Weights of a small GPT-style language model, trained from scratch on English Wikipedia.
Architecture: learned positions, no biases in attention or MLP.
Each number is 128 + 24 x the weight over its row's rms, rounded and kept within 0 to 255. Layers, rows and columns count from 0. Numbers have three digits each. The size before them is the row's rms in percent of the matrix's.

# layer 3 MLP down, 320x1280, rms 0.0361, rows 261-319, columns 880-959
104:173132124121124057120099113121138135158124131132148104140132132125164147120115112149112114138106116115153189103109117157177128110139106117110101126156127083129140139129124128128131135125131131116135113138143129154134121102141142104157131127
094:135130112117145099148173129116133127117110121097101165109177190124112170138116101114112099129161088156137125100158132096154121131167127140148119119184132154169147081112147147148120129090138114142146116113130108146160084124114136109125132135
100:100165079117151142102120166141122154145123121098129143151119178096108130099112117141163140097103073113142108085104117166193086119136133141115129152122157140138079101100170116151099107136138148157121125146108118148122118135142125127154121126
068:113141157113133131134119102113139119135156134102122132139108089150129134115122139107099174128122135162143143111173111105115134116125095107116168112128121140133107138151139143110113138167182106134119129149179146132132160131111162124149170108
097:123136121133078089154131107157096159113130146137147130163116120129141156132131105150134135090105081113107100156128157091083139092072108132106085121120142137174138123092142111109154123124130165132139151153132106161119122137115150136122131139
101:121132122117132129109131101141165162118116152140144159125135090078083175126117102131119136121102135151143145152145147152000115152134121139096099161166149142092175097115151102165152138122140117144119157131082145134176152126123118162124142111
088:082106054145154124152103135127129158098109165105069158120125117093105115077100154127141110113144118090123099154119113067113088105131126136111152153109129132075109118077084138122115108131172162144119109129116122137067160169141104150115139130
103:150145123104089084146082109164152175144161163084126192149128134122162106090141126089117117148131136179144174125121141117154152104112101124145137115204144154131138122097163107113096132119150143139116140153227143075142124110127118150125122138
098:110112111149141140134131130128139071134141148139175159122138133153128188131150150104105123097148138125140131125145139147152111117143121150172140105117100127144105151170125131091116135131110125150138155147151131126151145083142134147149085138
095:101131103110098130134130121099121102125115103123169113122138133159078111134131148160102115097141094117134097097120100106120090120140127108123158146110097122147081112144128147125129135141156143137056109123117135122107138096164122107079088140
095:123159138127181116113127163122114142133128153170176146125082084106119151146128123091143113121092134150131161171108156126129113159141122136149104128163122118146131098113131102061120129106092121172100141140149139134124131119144133093124134113
100:156139166155175173144133122155132134145168109118120140121095099122123147125109134128129157125148183143090091136153154098075168140147139128142127110155130125145130096143119125089140136144066127162090111126131124111149124149142151126114132158
105:106132096128132153106101112188141122121101106109153175135118160126219126145077142140100123144079156121137158136135157151092123114121134102111096145126088124152136152119165143152096128153123076132142144135167121158138087107124152136091093134
100:172108114122134086106117116147118155129117049144144115138092120123133115124098127076134099100069144118148155148127141156142122100153155120152093124131155139097105121126116091135153130102119137123164121114123145112091121129125094111141158113
089:161112131142144124161136146155147193150145122117124165089155124143160087151162144105144126112072122147149136084133133175136123154137103124111091126119155138192084134082121152143158135114109080122158132149166135139113141119136117181116139134
103:144107124114121106141085099149150113148114163084152135141118133130131125086145131076130158091125132125125120089113122153155095069126131154128150145112175074137118113148160153148138115141130104078106112125169125165107134124096176092104092148
106:080116120130082091134190163141142100107115118109105128154087106124116137145062114155124164087104163106109114131109133170125096138128124123147123128132147154085097123122162141035142130089131184155207171142128145122122138115120155113110131109
097:167152127156175081138112142106113139122107136174134129129112144132070151170125100138120132126117104091120121099136102084186100130108076109145122117093131131182135129129120113152140129128172123121133174114149142160161108131147128153128165143
101:141116113107083170119151097097130106120096149130137097171113170109106097130126147126151146112108157120086113132123104182133144128114111092182119154135115182160130099148143128141127130112181101159077145130129111153114128121180141141133113106
117:094138121129146114099135116162085101096109119112125132150094132131157135085133162117138146153150122119130154145135113137186085100129113130136155141117106112115116112127141130105135120141140149133165090124129113149119101145144136102132095140
101:110116113079162149123139095119126098137143134150121144103125129140142139156114126115148102148133124122137166147153126100180124107137131094114096127135130117077101102119157124129155154136156099155169096127127148140098146104128128125132131123
100:104093112151119120132111110117102095101169107103123110154059113128107140090090124108087155129141129099135134107097124135068068128149126107096138131143149118121090105161109177130108127094103130091171119132103058155097118142154129107121136125
095:102113121111077144113187150116160103107133114151158130153131125105143134114092135152139087120149126115137118158140114165105104102107077119173128099130123112166130068161137105092110121181133133157132143141107149104085129121120148104113100117
103:133155139108124088106126129130134095114127123151116117093128159087123111092157074201126139118182105158105137122146063177151102144153130111104132146152148100176164127150162110107132129111155072103121167111121109102080112087113172110148134106
104:083128135124149142107147091124142132083102123137125136105118145146101132105160162152133098127122107022128101126156117083108104063139157142137155136113129133080124147143127148137117139145154165154154126156116100114063105102122150091143146136
101:098147123151125177112130141112112089121188081144070119120094166110105149163101100144160156108085106144144093091115109071107146154107169119134129140123151112112115129105082162127178141086177130156179123111140143172153115111146147151136127121
102:111127101140107124150102104129126148113116142139135115129124109122110150171128097100154112133148056144168151118129103105157119168150128112122167113111112109160134160143150147123137109104112106124155093107151161144117111131121123093154122096
095:121136144127133124091134111123138173130166162118127146133171137132139084127146159151128082156139165136117118130128093066147136149129129135115124118136139152116150140138154117076118148129080061138093180144127148100124113132139116111146165140
096:141124168087200122131182163122125081130173122127128143104140102093105151205143099136071195137121142131107128144128134149185137136162138132171135115086101140091122100143137156122152114087136122112107077129116135116128117118112155103100089113
102:116176138141116131127153126197141117135127136128140131095160133109138158152117101125149138108114165130144162138142147168097130162160153133143136159142115128121153090124132137102121127142088184173111166159150153157125137152122104125126123151
100:134107136120155151156116144091128114127067141128107140125120110104113114112114181122131109141119109092168150117138143135109146085126126135158120125118113115148116161131113094151163124116153144128145074094126159147135114128127098147152136120
100:115112131127140101136105063144114128133120122157133128108110134130142120149149126159103075161149176124094130157128124113120161136108094104102161172176123106084134121118159083131141116172146116102121152103089162160182109155117144139136135117
095:146153110119152161081139171094138112103126205192122074123168107112155157136119128105111143116139099127125116114133160156137126119121123123143132111149127115114134124116120145132146152147123130108113079113158165105131108074153161108115194132
102:102119120130137154122126119117176133104144124082123090131138143128143174114061114109141158150097157156151117109139120183101135133117099152107132136102148081131168144163117116103109119111130067182128151123080156085150106107094133131122109106
098:135159105121101164090145143158099143133145140138153158143129142101128131117121076141128123144171123121172117124123121081109100165105169118122164153143132110138100164154125112137131145155186114153111155120183130153153153098120162119148157150
099:157109147120184123087117164144112044139069112113144108130121073140081158136149126113128138136137119146085144106124090111134186130209106134124147102134115115153149134143113124126102137124097118084080108123148121118126112133118121201132113120
095:133159138135073096100114129116125142174149157085143116107159141122138106149134132108129113119130083103159162112132135128150095126118140135104092115148144170127105097141156173091129137167128125154102135108177119176123118120134108112160114129
096:107133140105131183150118095107129129147120140158102063144117116132153123165095117161113142073142125111146149104103162155101150111114164120156122096083164108109122118171117167146159146122151129087107153103122119061133134090112188114161143113
094:147148116098108144127120135128143151123110106109084123104150186096103137125062094180157127144118132147134063129112112132129113106112141113139105176104131103112118127138122114191153119145125150174119145119105109093128112132080080121141172122
102:139095148134078142107148121103115093098108140082147092132176147157082132145127125136115209101098119139111078125117120171055146130074081129159125152139158179079164146160073131133127145127111117153152136135119113135126148178145139144118120124
103:126113146112130102144115078129111149099138137161126150120104210102148153155106091081146143103152139074176124146107102116168122078140117136098117148134142127157146118129121121150117118107127110084097147120123100139125090115143134129122158152
093:179125153135200133074130112115127132168089140117135108072103086161099136137170152113098151122089121146100137100126117123063149142089137133101102129132110121138138133131101116155137160180131150132090137114102128096152112107145125154146121135
101:082081133159140182096142133145127145104116130136130142119125148121101103166095144139149121125113160156109120094152077073116164137147126101130122134091110122127133100140145104127130098083087117148110133124098156112137124087134126117156119146
096:135157132136115099147130109147111134138099151168126155096117074155109145134133129120127052182156080138090172148165134145119154097131095157093107088095125096184128178156163168118138131085073104132146157133124114124113121146125152105167084145
102:115165129108110122157111112132092182135143128128129123072108106137201138125088115118093121149131134159177137110121125142195163138096125114122171104118154132145166161103149176134106145168147148089085123126084151131139110124118138118155075161
099:156147140137129127148108116100134154136140144084134093124134211119154164128145162144168143143151147129060135133153143138198114114159140122123147156157121086133152100135143126124121118154125062104135152121145112116177080106123106173126124130
100:114117126121057185114113205113144168120109137127169150092137079161114121108116119124161098118129146129080122119149111118166130138119112126091142095113108143119110152121118127110140134113125157149105162115059116092124143116124128117130139133
104:099107095109131110140150096113135160083148119148140087103187118121071095141117086105108127160128134153058115122098111114181136159108155116158136100133119109126149146177128100123157132126161137136143136117154163104102153116111140152091136097
097:111150142105082136102133099141103115118123114099083134121147144134130131118118148160092116123101118152185157117148118130109136089126143116126129116144127101154135134139152148154102127133110101074131155126165131126090112114147154143146101122
098:115111112103139111113100173131153111073126130116144140084151088157078101114160151121156131126096089083144123149085135117131080093150130115106139144116131143116108105136096132117151112145172174080130151127150121149093139172124131086144131112
100:182135169135095137093115123113142137090165112069169075139129124115114126145206166172158148133117136159123118145122093146025127087119130140102190111119178113164154124135140153146136144082120125094109196114118108119131136101123116114133118124
093:150167143129118161158167177151122134097148165155127163096090132123136167128148123149124142136121103094152106145105173135129103131123130136104173151120126117100116139114106132124153156137133160128116127114146151125120085148166145112139130093
100:102155127126140125105110172134121136088149149153113102133189189138128150133118126068152145094085124136134145106152155177132123154137148125106130131126115130158122155137104154097139128209099139184091111124143098143137155103148112141126137133
101:129079101152151123149144119157161109106136157170131124144124077156134159086168157150111124159157116150110109133116130127090139125145188155140113101138148153134102139141107166127144132145138109160115137124094118076134158143125093106158207099
101:130147146122101100152133122148114116147147123119157134126130130163135171120170104119174126102124126134104111162126120125113102137155145146093155077103077083143126121150118136125118143121119178139145083102129132162143150095143146136140114116
097:164087162124136215112143140140100091156153149124168153133098116133101142168102066145147116138107119118136092097121125139128144140121113120083141102154130099116117121116134135163153137152130134160145120109091121125174128137121170142143154140
102:126115142104182145134107163120131121117136108118108138110104158137149149147174127103139103142159105148110138150092173151120166130120125142138130147075130130133147121165073127159115114114127152148115149107143128152141119134085125164142149109
090:059097074133104111096138110157157092112132119107157115157152108138120143141092131130131122105198163124126146110100105155094095093122122125147158109142119098131121154162124129136125116117149095124187098145145142140140149084150148142138135118
094:087115121124099091140174122150111113125172128091143149130130183111181150133065115130139135131144216138072119104123161127160131089099124127160132134203129159117126148103130160087140118133114119120135158134138189147155123134120153116140092150